{"num_hidden_layers": 12, "hidden_size": 768, "num_attention_heads": 6, "num_key_value_heads": 6, "head_dim": 64, "intermediate_size": 3072, "vocab_size": 16384, "hidden_act": "tanh_gelu", "norm": "layernorm", "norm_place": "pre", "norm_eps": 1e-05, "positions": "rope", "rope_theta": 10000.0, "rope_fraction": 0.5, "qk_norm": false, "attn_scale": 0.125, "bias": "none", "tie_word_embeddings": false, "parallel_block": true, "init": "normal", "init_std_qkv": 0.0199, "init_std_o": 0.0, "init_std_up": 0.0199, "init_std_down": 0.0, "optimizer": "muon_variant", "learning_rate": 0.0124, "lr_mult_down": 2.0, "beta1": 0.95, "lr_head": 0.0076, "max_grad_norm": 1.0, "warmup_steps": 200, "schedule": "wsd", "decay_fraction": 0.809, "decay_shape": "linear", "final_lr_fraction": 0.0, "batch_tokens": 131072, "max_seq_len": 512, "doc_mask": true, "z_loss": 1e-05, "train_tokens": 1228000000, "max_steps": 9369, "dataset": "wikipedia_en"}
Each number is 500 + 25 x the weight over the matrix's rms, rounded and kept within 0 to 999. Layers, rows and columns count from 0. Numbers have three digits each.

# layer 9 MLP up, 3072x768, rms 0.136, rows 178-318, columns 192-239
468500511509504494515497539521509514523532477484503519515504494480482488523528515466522485505503502505521479493508519461487467496512484520497516
534508507479512519468473475525486531465523486514529517455484474482543504482509499494558478509495486530549512537536514469479525522463517492519548
468494495502499499498511489485475513519500506463502511470515500506505513530491512473516509508512533477522480489506475502478469509527488490512486
479494536477490477517483499507520515495526534519473476527470508542497509498538520505492492480477529539520483468478488500510502552509481518510451
527498500522509496563518486494486500504489476474512495511500508477512511476502496481504504487476511535497472462493500477506452536520532430504510
470534488536485536510486454469471497469446476470500494509511539512517502479526479504507487492504433491504494462510497465510517512439502477541500
480505481478513508464454515484437533475477509533487480464539505523484511531498539449478464515496447485514508494542498482489490498515547441509526
428533504488527489511518488481501472500533475469506445540490515501525488501531470488517524544511490524532476493519525490521550511464525517429541
503466467556499510517526513475525470541467485510504456478511497461430494489506502502496511524496517506479506558491481523517522446496504511522512
510517476530497474497510474478509503534460496489467514502508483465502541482490480469526496540491520518505466516491502550489488483503520487490510
555478525507497538492491542530466525482527480515527471492515500511492488549557513505511530531532473494455482454524516460495518489463472515528488
516513536486488509534495536478484516509502523489522510508531514461494508510539483466486550530507480440515488495528469472458498482485499513536460
502477494467505505532503466470529504495463511515534514479481448474475510463498530477495524458521573514447516521501533483473508510535509534556517
499495516532491474514520511566533495456502451452490493495496512412491515506507536503486511509491469548473511545500488521528551478500544542523512
519500487460463529542517494488462486486502497523495483480499516496529499482491492516519494525496506525519512456488499463504481516500488470519470
446547500482489523478425490492497492522494535458454525533490454490488470492511485516480461496543496513473480553494504486467463524453501533495500
557508467472498506469464482486504475474495559518470470512508450487530482512522546515431493469504503504473487478566530522521473493485498482522490
502445488464524543492482508488490504474461548511503529511492531489510484483488537478486525509435517546476513446533498537478491498520509483444523
469512493505467460552547535499472478559488522515508538490496503520550498461486498481455497485503498472505471476496514549525510492495480485519471
510476530487489538500523496481512447528499516528522486484498525494481507478497488484470490465525518539501484509487480479469510486466538510480528
482520495485501476462586518477496512486517493483443561475497507485493506540488465420471495466480531512501496494503480515504502509525470484509512
507503487498511519449463472496514518542486525494482505490490509464467487501528473491481533497504509471524521470532478489524504465492515532507530
503500497473516534542498477532533495488527482524527499448536502493484493522492526496472480442489489517427529477489528537531467504507483521509539
470521489467523486546530563490500449528485499530482510506491452496489475507502478484508496517478510485515481448548462496478463463479473494471511
481521473474475506492492492497524494463476512503474503474513519515522527500507490468501482495459503469474458484520482492485552432493487518485496
468542475467515532526476511482566448494570516526531502506536502483515512484527491455514520480544466498490489452499521518511493476482504508516493
457529511478479488519487514469514520520522487542460457489506448493527471487496467501434462518519438534520519505473495485505493482510457485525455
531480509501504486520538485509535483501450529498532495473478519502486507470488480537502458502521475542540528472457500554513494530495457504522451
481540496484524495528535512542498491544476485555545500533488491526484471492545497506497476518501501522495498505545478478475496466556508502521504
526467507456504528495508544537481520539502462495517455519486503476498514489525467533557533500514480465561515462499479492463456524502498510485491
514519452489508581488472498494467530538503465535473477471516476467503523510523500523492522501551483528501474512479439512537503460497507523488481
502477508488522534467514506451500466462482510508475482463485456506475473485481505489526506525494483527464535484512473528476523541530496502467535
443525488514518495447523475462486493478542471519496442504515475506509478484488551508456523489528482535502521447494538511481498511531498501518513
484483525509472469485478519453450461543495486463515458520448468522548468513539513464507518492493504536484505504501532515535519518514515455469541
498444482529480536439530515500530505502525502537486513486473471493527524494480463501483503474496488506479478508487502512475504472495520498507508
499465511525477489475499492475523481509500490535533511517525513527504534482482486508461497537519490503509489522485465484452522534474479512481485
495548548534534507500568502518496522517517534490457468559472502519515509459491527515481470478520472561523502496477512509521482509492530485494508
484511466490512515478482492487493484507436477521462529510474431491485474484500530460495492554491481464495526483537511538520488482514467512521520
472494502526510529542529534484490530500518515499536468491478494525477469454513481476494507521508474496518495480461513450519538501479506503532482
451546513528515519505468475514469474499514519544493500513480515506479488544509500517542456479486475531512525518503483543480486508537516501503487
494508493559535500471492508553472458513555520483508474541501521535532514508454483525492472507508516544487495514460513506491509529469499489508504
514496507522451503497541502475549515499515483475475511444477492502500467501489496473521499513514493501482529504494485446505473512493470478508499
507529487463525436491504493509469507524487510471477499475502470518505484495455484491488520467490515480517510507495488513502499506477525496479464
473522457506455515518458528525511472513502482550492519501516481483476472496517509462436490510478495475511519524490512488502539511464557475527491
465513508504503550473499486524491537523484462488432461534489498511519494455475475485472462480502522496506540468493504485513530511464484513561492
508438492502485493498450502529511498505551504508498501551543542489515475461508547497470565512492472522492520527482501506507499521508432512485494
481478491524501508507517522487477476463471520485439490543466483535516474520512479544513513567499512531525518488487455509473514544450479475502492
492491543507503511463505477540448495491497461422498511513473506485543429510538460535529504539484459495474459521534480474501509502514512449486482
493500465520492470524494486460486489485507504491531527447499505498469485510471524509499507522486509500513481517511500503464559478512495497482521
444488510541478492482489486546521480492502527480498523509504502504482500498492532501514477448498533534482502478509498471492547531488465529571477
524509486547520515468454516528522472474487455479500502531492507490476519489502543471472529489488511521456483471459465443444481459455532439499537
515443479568522494516495526511539489486486510493503457531471503527476472486495566504502512496534501484492479489536475491484519559484516478505484
517487466488470488528507521445485508533505453478438480553478492470520527473508495493500520490528483488479499495557425517505490553479494510488498
476494511526520534435498491500527502517512487498470515485531544513532517463494536534513531466492552511456477530540472439482493477466538482479501
501490531502481484508521517502503505522482514488465521543530477517514559502494495490488512472482447522480510491521500457532521529484539486484496
453487478521526486517484485494489499494535484523509512456481521505512511469500497499494471516510500493515469498509479527484525485533423487473497
477520524496481553506500498490452491456488491514513444531522540496531516526496483501463524510499488477455524464534494508507438506553500536498533
487507517483544500426521503517520496517500512497525492548490510505507431504558505478473559534497527545476492510494468503549466553493508493522471
495496477465488482502516545503530500507485471487496490462489510481470503498493470488482552503508485500529523491480490483507505489518503506500476
524516495520482531510519432501516516479509543510517484498457502496471517460509490460476489494491493496471471514489472501523510506529497491533486
520491455503446528491472490524528535495468458478491496538500512498450474487485494498482510534511475477459520470518473536510450529530525459487526
517496495497496546482480497467506529536492495477488460485518527497500498505471535484483539507533440454503479498522486523511512507503489473499515
477475476512536476508489503503504544517471507520504487502458479509455484459525500505529466497499503504488492498511522463507499508478509520508507
489473488493511499485507536462468532518481514519551505524517475527523519477477481512504472525512522486526472515503491458500495522523483532506451
540517523497488494540512539515470470508495512501460468514474522466518494497475499514465491476490508475487500540469540506500487479448495522529504
475491481467515474513484458544499486486480516500518486528476474502510522497436513523528535474499560498458478495489492463474477496466545523500501
469502546504469489483511520527501482497509479552526505489487469481485524519489475482495507527496479523492485497496501492455511506549509512479487
535492501514497508518524538525507545505494521488504498506513518505481515515474511540519496552503499493546465530492502516490485531490510517476543
523524535440488477530491476515523484514475487509488518503522492489519506480518523507542498525557491513479488501505499479509521475464476515465534
555519499535463562508497521444481472493473517502523507453510501561523475512475500487460514517472569500511498470488484540490500531482478521511542
506490495521562467483451465500486503481490497501518498493556460450483521487489498514544560485499516487481474456534504499490525522492501517498506
467471500525493500471504446481511489514493499531486510510517512503527503510485523458554483536516518541496521506522487490503482458533492451516530
506518509467534508476541489530520470519507483537475484507510452544505507506426522456535463495513509494490501491483505520473506526541539479509511
510513478514467499552521515482513497534529482535510520548499506514498497551528510479506492474482501508474444521500423529499517518493521505482465
510568521525525491468502514462486520478547533514537446485504499482478485497510540528542475527523488508486517482504506536490495553521474517478456
516488520483508504505457517501498488505476488512527513485475505480468513522518508505477465529505504475509511510486496486491513505510479505439498
484536494494470463499509483455507522533501506481515502534485508495509479481501518492483515501489474509518513440505490499563522506491481581528503
501500479509542499530488464525529475486481548524505485486507534517476477484467516474503511530546527485524485494483517474513516468479484463538493
511496478496525535513505523492507486527497510549504491500487500513534483462495525515478484524535524510528532534503495536479549539516475511501522
502524490504555537497455485502510515482518492504470505519523556494462495528531535480547518513497531499519492499569524506492496521514482495515507
472474515517461492510517457495501449516515494527451527503510510469505501544546513480488460499561500518500526497476516504477523461527519543526488
520488557512560494493513561511525516479507496488499479513490499467535479495526520484482498501477474476480511466495502493517540491563466480491528
481488495483461451523507483484535444475498546452534497511499488456424488492543479524555523498494494432485526514502523481466444536492437533523527
527456445514521515498466565479470516498490499509463498537541527491527549494499513507478508460476496441475545492485482502483470466479506508567517
427480527487458506528537537505495464509473507473460501475469513505499534509447473468452492514524513496500455529426514528462481479520526517489555
494506504500526519527461486443514493496496463521529500525547526509527473464469535476474540486498500472510488504492529483559489496459514492523503
478497490507496508453483487525508475482458515531478512506512528459456514474476491493513472439432501479519492502517516523518530504501537518480503
483484502459525503461481504481540499493489542547456481483525531494487501502523518534478497505468488519542493507540509516541517499515456499515518
494522506481477493517529533527521515541512473505539489494506506507465480472500481527536529554515496533561494519476460475477522525522509531495506
457496531508461467504497509488519485520515473549529477541514476473495530495526478521535521486484497501503511517543480506492498580460494495477463
513504502520501534551537490533470454476501519502473467543546495492528456517526527500534533507503520461483490521515455494488501505487493472511466
524490461512513494483522495479513517504501520557534484490493489484523532475485492450503484548458498502488482517535509455508515509496466495530521
504565539493461517534507503533494532487540531497479490496473486519505505486524482482475468495458504488510498512508461528518478510504502467478483
506512502477527538527485473504492554517497447508479514525502472474504497493474509520541509523457528481510565491488464538498523506541490484522528
509453445505518482507502504489496509496480472524496477508506512535501503483479445496487489506508488503512543493506522541545524478477526453520504
489501485454506522513514480528515494454490479533481482517486500517476515496534530482505486493472518502493504480503520504478477488474500537496544
513564540481482531510490494525519489496512507463511516513499588516519517517529473493542455504485546500534505476503539507549491472492521510485485
460550479484492492507496516521502521538534526476492498533520503509473479513502541479480485534517504470500433456510524504452506480492486525537500
456473503502506504488515489467458542538498506507476496476494552459522551517502483536508519508482495534527500511498477463504551500519529525490554
472451516554507541541526523492533491501482514507454498534426511497493515513520549516523528455496539484502523559508523484558503519550464487518551
467515478498486520518513478484506470569500496463513518495494481472456519529535498541455503501483481499484485527488489475481494492505496515495515
486522503506518449482508494495530484491488525461499561515468549503479516477504536471546542518499565520449507505486482496498514462520530453533503
461534489468522525515444487488480505542457526539524484523481509461543502486502506503463501500495455467550533487491516532492477549462486517468492
486479498498491492537489482502521513500510552471478511535531420489484456504479463514506465553545483498488490524557521512506482476518496487493540
482502501451522502487502530496503472522493496497510490465493519510473503495495528531449540506515490527512444532512464523476493556486473459503503
515493502535501518467522475539499448534495532523492473538523462484469512517524482544512493506493522511497481493484459470464486489493503449502570
482515487493509498490459505521491460511471474518465519462509485475487461514541512518549473421535504530530506518519517489522500475517520512481484
493479492487491528514457489543467479507534509506533537473507476475526510509516455476543505494505521537492472509447488521471488479547469506536495
445527540480516509503535467508543473480465518480448504523464518519541493539500485522468501482472469520532471486498519496468494495555495501466572
515510526534471479497481494517468546482495462486522493523478475480524491488504546536522478517471562512491469496492517454508496522549457492482487
474504535495484477525525532484517510476474513484516504515517550508488468548533508501506517501535491470498516508592517471505513506494509482485481
507514511487507461470543518499497492468525508497501528514509456475511538501521506473511498479526506534519517511511549451544462513503474493505508
522519564515476432480539459430513444497451507475494506467472492526501513532513467509494523500481508540543498494505456475495537491501512512528528
469521459558509479500513470468537511519500521502546495477520497500435486487500494513484506501510497508492525501525507494499490498480483496506514
500504495525483511529512477501494513487492499503474505535512462526495494478485495517486488499483495500537453465476539491468503501512489494492553
468508521499464469434554481496507527540488496506534457521525509511488550465544488506510514502451449491475523513491477485507474499483513505494498
518498467469518534528495510496504506546462530501456488547514485516472485497511496490518531503450476518504495519530521512496510516497456478528443
514503477502508501492482484498547452494547506472474472516444518532471514453512509520509495475472524504495499532500527493509548522505486518490506
483469497501492533484475532517501496519472505515526495503514477491524491525513556509479499483487481503456548526472493468517546521537511512499494
548495503475554484476491518547488527558480516499495507489503472533507443536549509487492513513522482454464489485514509506482537507491471474511509
500479510516497498481479514508488523484495484527532499497526525516470493457456471532500526513517491480546495477474481500471539492500545546504509
503500534490511533519491495527513483469456470527512527518447531511534462510512512543499500483519473496527539463485484492462490543562520450530489
487481502477521481480456494497522530449562522481508526525465509477497528522544511483516510502505525479476485520502531490518505510483487498538506
542532514469482526507515505485495525517491473556535474495501512534490539512504517485490501487520494484473457508500497471533495478501489501495519
530474474494534499534489501482465471520532495525508461560519481502472506518533551500538509502510507535503521492510566494528444520486457491510503
545494489552453560458554534496512495483487488543484506523497520510489523496477486541533499508442486483495513506522490483530497480497485445485506
537425498513472526493478491498507460503515532517476525544464459451500475503535575496488487447533520510465543487534476505541494459481454488545498
487514478471501463481502492505510503519477432499507562540508531528555529496467507506487469565518466495527508493505485480490510446494501460525529
486462476536438479528486450517524489565538517518475512511509466511514462562513492514440473498491499497525529469541555470478515498519516534513529
499494486517465515526506470523498512504506481520523492523506521528486463486472488534526528463490495454463453535492500445530514498492481459520556
481508488481479514495458516509534479525476504477471464523491442505513505514496495477480490514528541482510474516515497515491474529522495481486520
494536435479473495500524518490480503434579480524501475522526558535438467464504509497433523491524478552493501524457485517481486518490475454500504
498474488474502516509452507515499496503520486495523464513426510516537494519508505471490470481523513507542456495521526508470535502510520469523441
477500521488463540477468474478486494498465507506490466508478474511532517519537539492498528502475487465484489507493485481506538501493526523469507
462485516555499502528513490543508471478489471493480497453518480478467482526464509528532461487483496530500550486481537488512471511533505463530458
524523488466471485497535518494463504502505458495494491532482480527554492515498493493473531480486494488507500471529517508467497495478502514492511
503485457492498474492459520521517493536497479527535536462488534479467512453529456506492498505526483523503496499457528511492494478536497530508487
483470491518454502512487545475507500485498472469511490501507541463481521463516513523493495529486485523503508529463502451502513491498530529474502
509483491536510518524484463524503497480539457478482472497473496494516538486499493528537474532520469476463574536477514510509461505489491495500480
511528491488508544493460502462509543529512519491486512518504550477519490521511487485517544518475458525561509487503529464520513510504506491523455
514501497519517458546498529492500525503510484478493494479503547481466473489538543481497499499517497510528517501514542515521506482507494509530516
# layer 9 MLP down (transposed), 3072x768, rms 0.0777, rows 178-318, columns 192-239
508570492491470475492488528503535493512510537506503532534480497468498518533492469494488523496531528519495492489445514523462472525497488464509492
478481531537512486502478486516528514479480505485499532465500499541511525474537430457534482447508465472478512538528486519490487530512550491556527
536503502490498507509530510484505518530521477498490519478500488495481494505524500508525466496508472533483513517489529489463482511485487529456487
525528502501542514547485496501495457558524463482510493500510471516518489535512494485489499496497493486478471455527507511464497474471519498510476
531516509491525559527480470479491529486498486469482511481471495530499504505479487534511493451495499490504479492487516526485500530473479480535484
533470481463471528515484503465483502518518484497487496474478536520470526486462520522514496494519537492498480511535538500497509502523474483510517
489489522525432498504476506463507484495489505505501480541488533433498504520435496477489474524526491477427456541490487568427522486552487496466475
519507530513504487532504488485458521497493468471481500504505482494512514447508537498489495472499492521492484516541505515495498499454566452489503
468511527501487488526468481507487469534465526514499537567506508499497521482545464521491478485500527483525481527522538503492439509520476490536466
519507507491518518499485547477465562509531471481508533557487503505525535517520514492485541515564522524523492485502544524498509477497508503479496
495484484505492479523485523497448519519552531488508476468519498442505538527542494524513494474467523498488514519497508540458517492462489571472527
511453517505501496440468495507512532504577478495469522499519554521523498476487473456521491477483485511503478489461482531522481480485514513532526
511498485540490521491521495492498499478501474509517496494521523524503532451500521548435541504479496507491467495536490493496512485501477480481528
510531481535513513466471503481461493523474478480538511459504507483542467468494500513488483518522539436527484533490519529541516511528473513519502
511448473516519511486496536461495487500495481511463513502461474504506528495478537481483503478470487503536512483518476517486505503514470514522534
473492478464497504458495485458510464519510482505535542470527488472544506535558464493491443502479559503542506501495504493483524503509537529518482
493478481530535536499455497509487478456547540498486506492480500535502504519552501525547527536488464442482526507525466506507501522508540533527505
495487473480472487501468501504489481514488525521484477488470468513452494502548518535501481495479500541515514541497533491461501549549514523502478
491423559506464537481477504491540495497516478507510485527508449503545533480505470493527477464506488478517509496506514507517487508479530475511502
468497473507503521494474555514482524517468512512480526516499517495490491509486480504514527515475489459472499505501526485503486472473461492508508
526494498495491456539520482535507482493497497466517531504519541514501451494459499528477491458499491512488486514519521493467473527485522474489486
515483511481494500517503461526451529503525503456496484523541483504500500466496444508485496484481499524480552500520490497480494490534525520477514
554498494482510453482434490471497512460543486478488475483527476528537531529462466484480503496497465502508521485476499482484548501476508510514468
486534487514463505471500488493478472531543528472491541511493480493504516509510490486499486502498497536516498508520478527515509507501535499488504
510546519469509481515488461450476467493498473460536498499515487462460473479513519508488464505509491516519448530486544455495483468470488488492483
450497505486514499492496490468452524461522540503514505523510502475550466497496538497519487483489470554492522490567556487506510514485528517517532
472482503481502508510490489497480472501487524510501482469504535488505527461471544523486504517525475532511509499539482490481504499456515510455514
516507504507476495514528492570463485534521513412477532497485496523516529496489485447518541471563519493485537499503474505480488496474501484505475
519534510495504533474489502495520468508506475495518508551524455518491492502506479499490442543531498468518435504512503514455504506514562512524509
462524516511489491518485492542529531507493503535486513469502537509489541507538476516459480493507533477523549506485454505533486497537548507551477
523497519531482498529500507468459514450502467499516530477471463510519519538491532492511481511487528453495514508512528513484491485512487520498495
492510520473478546518478494473515456517501541509505485504511507487485463546516485487513446501501511481507502551478520468526501448560502505490513
425491512478504513471494532477467478511499523516505492489515547483502559438492481505503521529501508520478474516464502519483472504509514497508478
522510484499522480516482485509504473505494490483503520465497544550552520512502537544527518508472511523496462495446498511497490469496534494525523
502478469488509485558520517494538496549490525468499555476454478518465478454501549522498463523504505528530492533480541468492544496494496505514492
533495518505493494515500498513529503513498529463456507485482520514492477546513529480514531461522527504523518485492508477514484510496507486512523
518540504494556469536489494476472538487500514479472525539469528520476506506525512479541462501503519471470476533552498495456536527512491522491507
470484554500528483486530526524512466485492494479468507503525484481473511542527458507436497483507482552479538477494483494511475464507537451517506
497484494473483491488504482498526510503553517523493453488506534508533508510543483479473456534525554503519537499447491491478521500539519517527448
470470468522479470526513472516456506482486493530458536485512491500504499470520439506487556539531516551522494478488566531482502483497521490506493
521499495517495497470509481478472504427461468476465466503481440511510505529547491521517503487539461466503485481524497520516529518489445510530511
485507516501480481474520490449499471496500480495486526517510481520509504518493504535492534477527495494481508542512507514484495470512510530540491
494530507477500527506482518512516500470495509502560510491508539473549506489492519504514456523513492501513454485487508488484484502488507508526503
497454503482534496491529513487492489495515445527508496506489479519456483457507475497502510526553515426511465531492513492516526494518529538487509
483481505507510469480506530498498515527504524509491519484545500463499497496473509502437483516533491508503521491501520511507499557502504500512480
497494535454483508486525517506473475507488467501481528499503519529522498487467499516516578496511485530461504493455485504532523438504476488500503
520484514521561434483515467510535524497502487452533450497499519504550552501495466496510503462503508505512516520486537526516473500507496472506508
476510517520538515474487486507490510488539505486466484468507491528439512498512482467519490495475500499528506486453532504488534524501521470521509
504447497469465526482513465523523453465497461504473512501511400517467507525543537539473482465467493485438550489540482468492440508466482528514473
509505547491479515460511475507503523487497510496497493505472479442523496521471464502514523551534484441541517478521483522553489525474487477477490
544493532488541514502523478500501503498481484508511503452498498514519522491484489503527495491516508492478485490487510488491510497539498478507496
539510495476460482495470497471502508509516466509522522470504449481515472515507486548525486486501497528510507468511530509525500500511519527464506
439507520494478471540496501522468533522460571529529499500522481523524495518531492495440547482534492505515500462494476501484536471494477514504524
494481515492475510471553512526524469511523481503427517444510471503496513514489519471526513472535524431492491495461458474533541458469490501533503
492532485511524489534502505505517513488528484516531487491480533500509456462538507520502527520487492499508472477529489500510507484501485494477523
466504515526474488516500521531478496496490483527503525496525500537518514500490505512485501481547494574485527499516537496496471481529525480485522
505485544492494524458529517546483537512529534531492494506517502533460488490474485491542486500502554507526495496443499479512503475513540477544518
494501522494541553529495503490456498480482501524488538500515489506477478463520538545503451520509526543502519467519519492457489502514528492506503
481510486519503506495510441494485480511520503513501530475483492467492497483494496523501519475540524501486483505495521489497503522492500501463477
538450491466523467537524463514502520476496508515499529476508507507514505531479536530482471521492520495545498524477501535477502480570519519494499
537465481501533507458531507515508502549526496512486519510474491455494488521504480484485498518513535487551491481508511504491485479476516518491509
467516554487524499491533474481501529482491491531522480467531479512489480527541486505508510518524487494504508503510506475536530476501483473492488
541506551473498497515516463479511501510516444495467517464518473513531486538460508536512452502499554503478509498455509504486518518492513505466500
460512510493487489493480482505476486496523509490467512511524507517544488504485479496510517478513517499484498516514488497509510475508543493507536
477486518458513522478463508496520521503478497501519493454519506514505482457468500512533497466475530504519499498477472489559501525445526521450515
517490492471467482488495451529494531500517487475476501495466519484503480493529457477484459540493480536457503487483530557506539507499472472522515
473515505477515490526497548453492486493529509468538488493508510471503474476496513514506541496471502490470474489505491517514516508490489484494489
511491447497523535512504499501517496553509545516479529484459483504530539499508465468498533464505492498540493523508495477489492523507462495493504
521503504558506545528538473513484533464477488499521497518539534497465523510469485524510469556525485497489484497487507509506482517539472493523552
470489464491517481471509539528509462479506509513499550446553527523559449493496473510506478509483549481478467515463476503494496470514479477503498
509549495457510447421467541534503496504510449507465480508522492465459497490497483539522490470476499490484518520480495463474523505514480507517492
444526512447511517498522520504510509520509478493522546509490507534562515509497518522535493494503496535475497535523467467477520503489521472465464
475480513485525495490484512495460504499484512493501539502443476505530487481475502501517497505525521508541464503475510535524466503500500519511496
511510514508540505518480490501561498446486472461520530517531488471468485449507513480517516479439492489489510502473481517504522511517509505491469
487553507489500466476437516524439498490456524537497479512514470500520499478526557488551494474541523497493504516534490480509446547480498483484469
488501496453526466506502480487509475546521491510497488507500504497469491494500522525511502484471514507531543472538504489514506523488526522494485
498536481506502496510516508487532494527501486524487485502525523515514493487494476503480515528478503473476538500494501501505518504491473493512520
550513529512487522543471518519468463487497492463505512521473495502506471494515493560501457531511472551480538505514490521495481480504516478551510
497485506528507491506497436511517519503523507493481481486540527490501496504524499509504516512481478505476480460531511477466487497486504455500501
507495526483537504476505510507537513500464510489487548490482547500519500542473478499501488542466499531484491523505523479484508531485487513477495
492502513486499500508530483500486499507475498521511532509466493476471484501510506470531500496497526475508496501501453500516529466484539523450498
505540477479502502502544523512478527479527496515489498530540472466488512491498470484480493468540509485462507477493479512492514523512528499470498
549507548452486520503510474494526484471486543484487503499568475487478507461507489470558490500469516428499553449454477500508433497538452464519483
534474482501459497506478510490515501506536486497506527483498514537524517563497508517520514503427508486500488578467488540472474514491492549496481
487499481521491480512518530518507473498463539515541461504494500464437482500501501527494487462484513486502495485510554459529504533492496485512522
540488485507521447526489501502456471488511545540531515502506495508492514513530441518524509503512497518452529444529518511531522516487463518539540
524515449488485475497487506502517507508488488504489487493454456495522519446514523491510467513494519498534465501470472462526563521459516513542494
526427529516523516514450457493491515496517487512481531462471511495493494456458501537500472559543484478535538472458529452457475518496481500499539
508482478492536518497503513522537512467511527468514496530486550544519467514466466499473497501501506524507508488482494523501483478511483522499486
493510449529545547492533477509530509479516479507516516501439513537498476494480499578499535505510501474463496486492489478538495497483514498457528
494475491518493487479532533469530485527499512497542494489518520501488506491462473495487452496490497497507535502494497495471502515505478487527479
536460530474548485478466507511489527499491493468507541471513494506496506461558491473529497495461509469469480522534488524545505482502503460524552
511516517453520487503472476499495506493504530468517496461504510526457461512533471486489470533519507511490469477483518541464510501466495497488548
509517472495565476442513496544526467479479504470507503501499490493517469462514533483473465532513508502481467475495490487521471498495484535492497
474499497510449457510500483482514475527444507497504472491448437475488495481474505479489504482476502500483506474479504481466448518515545557551464
515496492501470476471499522485540480507493489532472507504493513465524488466493523525468517481546484536522511496508493479508537513531532500493507
470532498508538548487484507475516474547478502502512508516464533506483456493524516452518488503523494500494486515510468482490511482519506530523490
486520505478487523480509493479537487544488534509461558521457503576509496537462538485476520484532463463510511511497510475494484535484520487532487
519504514457507496531471458501484539528493493476425496488477517538463525498480518482504519502551470488475489508525465522517506495498516499520498
497494537494457520484448490496498532485492524484464507493496452490514528492488507495498519459462485459468493521493510544480498464521518516492493
571510497533502497510494488518490510509488472522516518477508514514464471520509462481514506459531517471481503487486507536510519470552526473497501
483495487466480517483468471500436467528481432508494501500538464490491536497529482478495520538505462532531508497484524510484565468510512493485494
477482486486500513464468480537549507510521522483527488464492506479482491503488478511505490480526492534476490529467518493497526505532502499518449
449460488426537512500438513468484517495500470474411492489509545516522497468512509477520510503494483494465500524518533537479502511551507525469457
526447532442471511490493461474548513499516536502515483541492510505514530490482485509474555506522497538534517541461453489486488456459505520496511
481485504511532471513521473489518512550482502542492486478462521523473485464500474513462511548510483520500510506517462493501509482477535504515499
499463498533481511467494538481510501513563485490550481503516508500496504524505477499477518527507522467490490497486461499542526491482473494522473
504493469533521452529453474492496518498511495457499518490497465443491497483465487528492548499509487492515463507481528499518501467492499486530505
546507500501503487517526472467503486500550532509502500527516496557471471502523485507478451496489509528511481520470514536527490463506506548516504
515533523540534503501501557480515478490526524502463495489445520491489476511512474502515516478507474523501491490520520473504492526502538507533490
494492505516511534515463473501533472522538520513503500497514488491487509469453512497526478503489490491501492512530523470492475458539489525495515
471496523497474492491479514451564524509492502535462504492476484498467478511499479498485489499538494463486497471471559474504514506537506509525491
506527482511489501496501486503499452476499539479525504528489524517505540522537509513531521521480490507497476522516516524461476494501470531483530
453527513452513515466480445477505505497505498531481515538491496507542526509525505483468503471500498512508498490543501521474473479508461435458528
504486518496500502520497493500481486505502464511494492475475516502506461515474465476526507540463512520501526517511503510487473516486494480468492
518451507490495460495515480517530482513537523492465508478519491526532511536541471487546563518499434419495492503516486516495515515524523545497473
528496512492477496480529487489451498503517477466475509478474485518514496486517528532495487507476481501470512503505475502477503525499522490521531
486521492465502477540526484505498487510503502516508509504444527522469487516520519478536547546497466530473520529515544481493480481466513504481490
475519479474517498483423525505500450507513468514489485494492469518499521500501492450520536502507510521542483502473534486455499521521474472506511
531529488520468495489492524514500493514544471481444445461459490500532530493460511510493489537521485467515505508488522531465502478503506469498504
483509494488566462493474471514475444497520501503493543518504521478470540494533565429541487443491502554541528459494511507474480524463499434548500
499495499489492507513536519510498513474503503508477539532530523514516524460511449560535488490499481534536498530513516518497499498513522562511494
522505501522485463527520470501513521566488516495511503491478530493543518580485528501499467521478521558515517468500463477503492451538481506463506
529495513511494481481502527522489514503498506473487464560523450480476527468497485522526438507522565535505516502469488516494485484514498506520471
507517508535517502501482501496487537498491486455516528511527444524524485482508474516507512493490467491434518506460466547535512511494476519538502
479508493508489477459492480528487491518506521496503511486519471485500513519510515485517515463489522522480525481531494507516489549514495485493503
518481492538562502535450518522536491523470537509494479525502528497537544490512505471504478509510454502471486484466522494565486503498483481516443
513460518530496554512449476483467471535511488497501504528469528515482505516515562467506512481491465466461488528486537519550515450506490531516548
547471489499486456494524556505552487511493482489526463512486499549512536490474493495466519462559495430496546456514488539575521517533519455453529
470488530536490469527485504500493499529482478489499472517495529558573524516505482490470552514459525503475526491476531516465520477482511517487473
558545465540475490511503540445497505484550471525508485480535484456534488500498473492487477482514486473491544484527453499558518465480508474529479
492470519506485469466496502533526472476485485490471463470507489470497478493509495502514504525542509511496495515509495522492511528501523481524559
515502540513500504521488472493492516482503495508517491494481497487486541485458517497488508527475512502479474526472487480475535461549497492481460
460475502460485482529508501497470485481520460515535499462490500524500450465518539508518519488504464547509538527478499507503527539481497489524437
478497516509546508450511509539512514510501469478486504529460508495506415521527531507493514487499510471493504482509459498534499486517504529463471
506485490496561508518488503450537497470507539482511499477507497494445485473538541504489518504525479525515491459462472462514458492505546508537509
489526543506486505521501480476472489534496519480482451471509486526516492558516538513488544530479496485509479524495513518516520525485499495474526
507474499479503501515506508497468529521500489482488503501460515504521501523499455485465497512524493529513546530501519508473530519453534518531521
454542511454534487512490495497488484488508511464515505539516513501455488511527438486491476537533483486488527533465509512505503512506490517475485
455527489465510538504507515518487480520474516555530536507520481507484482542468459485512484512511506502466472492508485495518464498499456515505491
506487511509466517475526521486489505502469480492514504541481547477501480485488462493539537508510476542503557513501474509494511534495511505503469